Weights of a small GPT-style language model, trained from scratch on English Wikipedia.
Training: 137M tokens, 4191 steps.
Each number is 50 + 12 x the weight over its row's rms, rounded and kept within 0 to 99. Layers, rows and columns count from 0. The size before them is the row's rms in percent of the matrix's.

# layer 9 MLP down (transposed), 320x128, rms 0.0627, rows 196-204, columns 0-127
098:45 48 26 53 47 57 50 55 87 41 39 51 55 54 40 64 70 66 39 47 52 54 41 61 73 33 26 49 63 46 33 37 43 39 48 44 45 67 60 51 65 52 52 48 38 41 79 38 48 60 35 35 52 50 58 25 39 53 72 60 50 58 47 49 59 64 23 52 47 56 35 42 45 48 40 37 62 57 43 42 43 56 51 60 62 44 42 74 49 61 41 44 60 45 30 55 46 61 59 77 51 41 59 55 31 38 35 58 70 67 58 32 59 42 55 58 51 57 52 57 43 67 17 63 53 53 53 51
101:34 37 43 52 43 52 38 53 45 64 42 46 56 51 59 55 59 49 66 69 67 49 27 74 52 27 55 40 50 55 52 53 32 45 57 89 60 58 45 64 60 64 49 31 59 82 32 53 22 49 57 71 55 41 36 45 48 60 58 64 39 61 63 44 66 51 59 46 50 43 69 58 50 57 42 64 59 44 35 43 73 68 59 43 52 67 55 37 69 62 61 46 35 47 29 47 64 46 50 32 54 41 54 63 49 51 44 46 52 47 37 25 22 60 55 35 56 56 59 47 49 63 44 53 44 45 52 34
096:52 46 60 46 19 52 41 52 26 40 53 58 43 61 48 68 48 60 49 18 58 61 51 51 61 59 47 56 70 49 49 48 49 45 49 44 44 30 29 36 54 72 57 45 54 67 60 64 55 51 47 22 45 54 66 33 40 87 32 55 55 31 59 37 52 59 62 45 42 30 47 67 57 58 57 38 47 36 49 63 63 81 44 51 35 46 51 56 36 46 43 60 46 45 58 52 48 40 50 43 69 32 42 70 28 58 52 47 80 56 51 41 56 30 54 50 40 61 54 42 54 45 59 50 46 58 64 63
108:57 58 44 75 48 61 50 46 57 50 48 71 39 63 53 65 42 54 68 39 36 45 19 65 43 63 47 46 69 52 43 56 62 56 26 35 54 55 61 39 47 37 39 62 47 55 67 47 71 52 59 43 47 56 48 42 51 63 51 57 38 43 58 58 45 39 80 39 75 54 57 31 47 39 66 61 51 61 31 31 35 53 52 59 41 55 57 52 42 33 45 57 72 71 35 41 58 57 44 37 47 44 47 56 54 54 65 28 41 52 53 41 50 64 25 34 66 39 47 66 49 55 70 38 33 66 50 77
098:56 66 61 45 69 59 36 64 68 59 62 58 44 53 54 59 56 41 57 63 56 32 41 66 41 50 37 24 63 45 56 33 41 49 48 50 55 25 54 39 65 37 62 43 33 65 42 42 51 60 59 57 50 59 55 37 32 66 35 49 49 35 35 44 56 47 45 67 53 63 67 55 32 19 45 60 63 54 49 56 83 45 42 23 54 40 58 49 45 31 54 44 37 61 49 46 33 43 61 59 63 56 36 52 57 45 53 53 53 50 55 46 47 50 44 74 59 51 51 38 76 25 39 45 54 68 65 21
098:43 73 56 59 46 43 43 66 23 55 45 43 55 40 36 46 31 37 61 22 57 48 79 43 62 77 43 57 42 49 50 31 49 28 65 41 44 37 44 41 43 32 75 51 58 32 56 44 48 50 49 66 45 47 55 61 58 47 33 36 43 69 54 47 45 48 52 46 46 69 38 51 50 43 44 54 50 40 57 57 30 52 52 33 54 49 41 48 41 61 54 52 65 64 29 57 57 37 52 53 66 41 39 49 69 40 65 46 19 30 55 45 59 56 58 49 51 59 37 76 41 65 38 57 54 69 79 52
104:41 40 44 58 64 58 67 43 57 65 47 49 52 61 53 51 37 47 43 55 51 53 66 49 55 59 45 44 53 41 44 42 53 58 42 50 58 37 55 45 58 43 69 56 53 38 45 54 30 50 59 51 30 44 44 72 58 51 58 58 39 61 24 43 60 53 41 28 37 68 54 47 55 95 56 51 45 45 36 44 60 86 18 36 47 63 54 52 61 34 52 55 45 55 48 46 26 47 63 52 40 37 46 27 36 43 78 66 39 61 52 36 37 46 40 47 77 53 49 63 73 61 31 48 41 46 56 45
097:47 48 63 55 49 29 71 46 76 47 40 31 52 40 56 54 55 64 43 48 35 25 63 51 62 79 46 47 39 43 61 70 70 66 47 66 55 39 58 42 53 37 30 48 23 48 32 43 51 80 69 52 58 44 60 52 45 46 49 68 42 54 46 57 60 44 53 48 53 76 51 45 36 40 56 62 41 64 61 38 52 72 39 53 41 38 48 50 64 42 35 75 56 41 45 40 56 57 51 65 39 53 54 45 49 32 31 44 51 51 61 56 45 49 60 70 23 60 39 40 55 49 58 23 32 45 51 43
098:50 64 38 73 50 34 41 44 57 54 34 44 38 51 55 56 42 27 51 51 20 45 48 58 55 56 64 75 47 27 53 38 14 44 29 55 77 40 46 22 54 31 46 54 66 39 49 48 61 44 51 46 54 65 48 44 45 48 55 47 44 30 60 53 56 54 68 49 55 34 49 49 48 56 53 48 48 40 65 43 34 69 38 31 44 40 46 47 43 54 59 61 61 49 34 53 42 47 61 44 57 48 65 29 36 54 51 22 51 24 50 53 47 56 60 44 57 51 45 47 50 78 47 48 72 53 48 80
# layer 9 MLP gate, 320x128, rms 0.0624, rows 197-205, columns 0-127
094:52 59 77 41 31 43 29 49 44 42 45 40 39 43 68 18 61 72 44 42 37 40 43 42 32 66 35 49 64 52 43 69 22 46 43 54 39 59 77 44 72 43 51 35 61 51 30 38 43 56 23 54 60 38 40 54 44 42 43 52 38 66 42 55 55 55 57 46 58 53 54 46 51 48 62 54 55 20 50 43 52 53 57 66 66 52 55 39 73 41 66 42 65 42 50 50 54 35 49 46 56 61 45 67 60 45 52 54 42 27 61 44 30 43 68 42 50 46 47 34 72 59 34 38 52 48 29 44
094:53 47 51 43 65 50 52 55 27 44 36 58 39 52 47 45 37 56 65 76 49 48 49 56 45 64 56 66 43 46 40 60 56 55 58 47 39 35 56 34 26 61 54 36 41 48 77 57 49 43 58 69 60 50 59 59 57 49 37 66 45 42 62 46 59 41 62 30 56 30 60 42 56 53 24 39 37 43 61 54 65 36 67 55 46 79 54 48 51 57 38 72 42 45 67 60 80 46 50 24 50 40 57 60 44 33 55 54 46 45 55 27 35 47 66 42 43 40 62 60 58 51 72 58 50 34 53 84
102:43 48 40 54 39 52 36 35 62 57 49 39 66 71 49 64 64 56 43 38 50 57 23 75 56 77 61 54 66 56 61 57 37 52 55 44 50 51 47 59 42 47 46 45 41 36 33 62 46 70 40 66 47 44 61 60 46 56 49 45 56 82 50 51 48 45 48 47 50 44 37 54 57 36 54 46 63 68 38 44 62 74 70 57 67 70 35 40 45 46 69 22 53 42 58 57 54 47 64 48 83 19 69 71 38 50 71 40 44 62 31 54 49 43 57 51 53 62 49 48 38 59 49 65 51 53 40 44
111:44 38 54 56 53 60 41 59 29 50 70 41 49 51 52 46 25 75 53 41 34 41 29 30 57 57 49 55 48 44 42 40 53 67 42 34 43 59 57 40 55 41 36 51 53 47 46 60 34 42 49 64 58 49 65 58 61 63 56 47 54 44 56 54 31 70 66 41 43 45 45 55 41 82 37 46 50 26 43 51 47 90 41 61 42 73 54 33 37 51 55 39 41 58 42 69 61 51 57 32 39 46 53 46 52 31 44 51 45 50 60 55 30 69 64 62 47 55 74 81 61 61 69 52 39 57 47 50
104:45 41 54 66 53 34 44 53 43 49 23 42 30 47 45 52 44 51 72 62 58 65 37 89 28 49 48 59 48 45 65 36 46 49 53 62 33 23 59 45 55 48 54 65 59 49 75 47 39 45 47 41 61 38 40 67 51 47 36 27 48 46 70 42 61 51 60 46 44 65 36 49 39 23 64 57 63 41 46 51 40 47 16 47 54 51 51 50 45 52 75 48 58 42 38 37 36 57 56 63 27 43 51 51 55 32 32 53 63 51 36 46 51 67 51 49 48 48 51 62 68 74 37 55 46 65 52 60
097:82 35 60 48 42 59 55 41 53 61 50 34 30 57 40 43 54 48 32 37 55 46 54 58 50 44 57 53 42 49 44 63 58 57 74 46 67 65 47 50 51 55 49 66 69 66 68 62 72 48 55 81 58 50 40 53 42 47 64 53 35 51 30 54 51 35 62 59 51 51 51 48 58 51 36 57 71 41 33 69 34 48 63 56 58 50 26 67 48 58 41 71 52 66 70 72 66 52 44 67 73 65 39 46 43 45 60 34 39 51 42 51 57 40 38 54 31 63 30 55 60 29 34 54 62 44 36 42
105:50 36 21 27 39 75 24 69 37 42 68 55 61 55 44 60 38 58 70 60 43 81 38 49 36 40 66 42 62 59 55 37 27 25 65 34 53 47 60 48 19 52 45 40 45 58 64 55 53 29 47 47 40 62 57 58 47 61 44 39 51 45 57 44 27 48 40 54 61 42 56 50 64 57 50 58 54 43 45 38 49 32 53 60 55 65 43 58 44 49 43 33 34 41 55 51 44 50 48 25 49 57 46 50 51 63 58 44 63 76 41 55 43 51 39 41 63 51 46 62 47 63 34 78 62 45 47 57
096:27 33 62 59 64 60 58 69 57 40 34 63 46 32 48 52 45 41 42 42 49 42 22 36 66 44 63 63 59 39 65 51 51 45 45 41 40 60 56 61 62 50 43 37 66 46 48 49 44 41 52 47 49 42 63 40 41 51 41 33 56 30 45 37 52 48 53 25 55 51 71 53 43 51 31 18 26 53 66 33 67 44 49 46 53 42 35 52 65 36 56 26 71 60 38 54 42 38 54 59 50 62 46 56 38 46 50 65 48 48 34 42 48 42 39 36 57 50 84 57 45 59 59 49 37 31 63 81
114:56 53 59 44 47 59 67 48 35 55 41 52 58 52 56 65 33 63 61 41 47 42 60 60 68 67 49 56 46 55 78 41 64 18 33 35 43 62 49 54 64 25 27 37 51 37 44 77 59 44 50 47 64 44 63 56 49 59 32 68 53 37 51 58 52 52 69 53 50 40 62 55 59 71 71 56 48 45 33 33 52 41 46 46 43 64 56 48 51 56 39 33 58 51 23 41 52 36 83 67 58 51 43 34 54 65 45 63 54 50 50 36 29 63 35 63 45 46 56 28 46 58 45 42 46 57 69 51
# layer 9 MLP up, 320x128, rms 0.063, rows 197-204, columns 0-127
101:44 43 58 49 56 17 44 67 62 47 65 42 77 76 56 46 51 66 52 60 60 50 54 64 58 56 48 31 46 52 67 54 47 39 52 50 38 68 55 59 45 57 52 21 37 63 14 71 52 60 39 56 65 35 65 45 71 47 62 46 45 41 46 55 59 20 58 47 45 32 42 61 72 53 48 23 51 40 69 54 58 64 70 46 43 67 60 33 45 58 44 43 54 65 26 50 55 47 56 42 45 50 53 63 61 58 54 38 66 60 61 42 39 42 59 55 47 55 50 43 58 57 49 72 58 58 43 59
096:41 54 59 61 67 57 75 67 58 67 45 62 49 51 53 31 34 48 74 62 48 31 43 63 42 46 74 63 53 47 35 63 67 30 50 53 39 29 62 35 47 45 62 54 45 41 54 77 41 27 45 54 22 55 51 50 48 53 28 53 29 72 43 52 66 38 53 53 44 55 55 63 64 70 59 44 65 59 56 59 64 40 38 58 53 42 37 44 42 31 38 47 65 76 64 61 54 50 44 35 51 71 56 59 54 46 54 57 30 53 61 39 47 51 54 53 46 42 57 29 43 48 32 74 57 52 44 59
108:42 26 63 53 56 44 48 52 60 63 38 42 40 57 64 63 21 43 31 57 48 62 59 63 40 64 62 49 46 54 44 63 55 57 39 43 77 47 42 37 41 47 45 43 30 40 43 30 49 31 43 34 68 47 60 65 52 62 41 44 56 53 35 50 57 34 72 39 49 55 66 41 27 68 60 49 60 83 61 35 46 41 59 56 41 61 47 67 62 50 54 44 74 60 40 60 74 41 53 68 29 43 60 64 69 49 53 37 42 66 49 31 48 64 40 48 76 46 34 49 44 55 52 57 58 46 47 58
107:40 34 46 48 41 49 47 68 37 70 57 53 34 34 47 41 36 87 38 57 45 60 44 51 55 67 58 36 58 54 47 59 38 47 51 51 57 52 56 56 57 38 44 57 42 24 46 64 69 31 35 39 48 43 41 74 74 64 53 43 66 59 52 61 50 70 78 38 48 53 42 51 55 78 52 57 43 32 44 42 39 75 62 52 56 51 52 40 53 33 29 52 66 45 41 63 53 58 40 30 46 36 54 71 38 61 59 53 48 44 30 38 46 51 48 42 33 40 60 72 51 63 40 66 50 32 48 41
099:41 48 56 48 59 32 24 27 53 64 53 28 42 24 38 37 49 62 46 50 69 66 47 70 38 37 56 47 66 51 42 35 61 50 29 90 49 25 45 33 49 42 30 62 58 64 56 40 56 53 44 42 58 20 35 46 75 46 55 53 49 36 63 39 63 57 51 60 45 54 58 52 49 53 38 53 48 55 41 52 59 54 36 34 56 41 53 69 44 49 35 66 30 64 39 46 54 68 45 52 51 52 71 59 45 35 35 32 47 60 60 59 53 46 52 38 42 44 38 61 63 67 44 45 51 52 38 44
103:18 52 64 58 47 50 49 49 76 57 56 75 73 38 45 51 27 47 47 36 52 54 38 48 44 50 51 58 40 45 42 37 66 38 47 60 58 45 72 52 56 50 51 58 59 23 46 05 52 71 67 43 22 52 51 66 59 57 33 47 53 52 57 51 38 26 61 60 59 53 54 51 46 63 51 58 29 64 56 52 59 53 55 55 52 43 76 37 50 65 64 52 48 68 25 50 53 40 35 50 30 31 38 47 62 51 55 64 48 49 50 48 33 48 48 48 53 43 46 41 25 60 61 55 45 47 46 47
096:55 37 38 59 51 48 57 70 30 61 63 46 50 34 48 58 69 48 45 42 49 60 33 52 63 60 35 51 44 52 63 70 33 55 55 55 46 41 39 60 37 60 54 43 48 68 55 25 66 35 56 38 58 54 33 50 25 67 59 20 54 27 50 48 39 80 56 45 58 38 64 44 40 45 51 45 58 43 42 81 57 29 55 45 53 57 54 59 59 59 60 39 68 52 51 47 58 47 31 49 48 67 60 67 47 45 61 63 67 59 34 36 44 65 37 31 45 38 61 57 40 28 54 50 31 68 39 53
100:55 73 67 28 56 40 57 60 58 44 46 56 55 47 39 41 55 38 53 63 64 51 61 60 63 29 39 73 51 39 48 43 27 35 48 42 51 30 52 43 36 48 49 73 66 56 43 58 65 68 45 64 76 39 69 54 47 47 53 43 51 53 38 75 75 57 57 64 44 41 41 51 47 41 61 60 33 52 44 81 73 41 42 57 40 28 32 37 60 33 61 40 37 31 59 62 52 36 55 30 47 46 33 44 54 53 56 51 61 63 65 60 53 47 21 65 57 59 44 48 50 60 65 53 42 48 48 49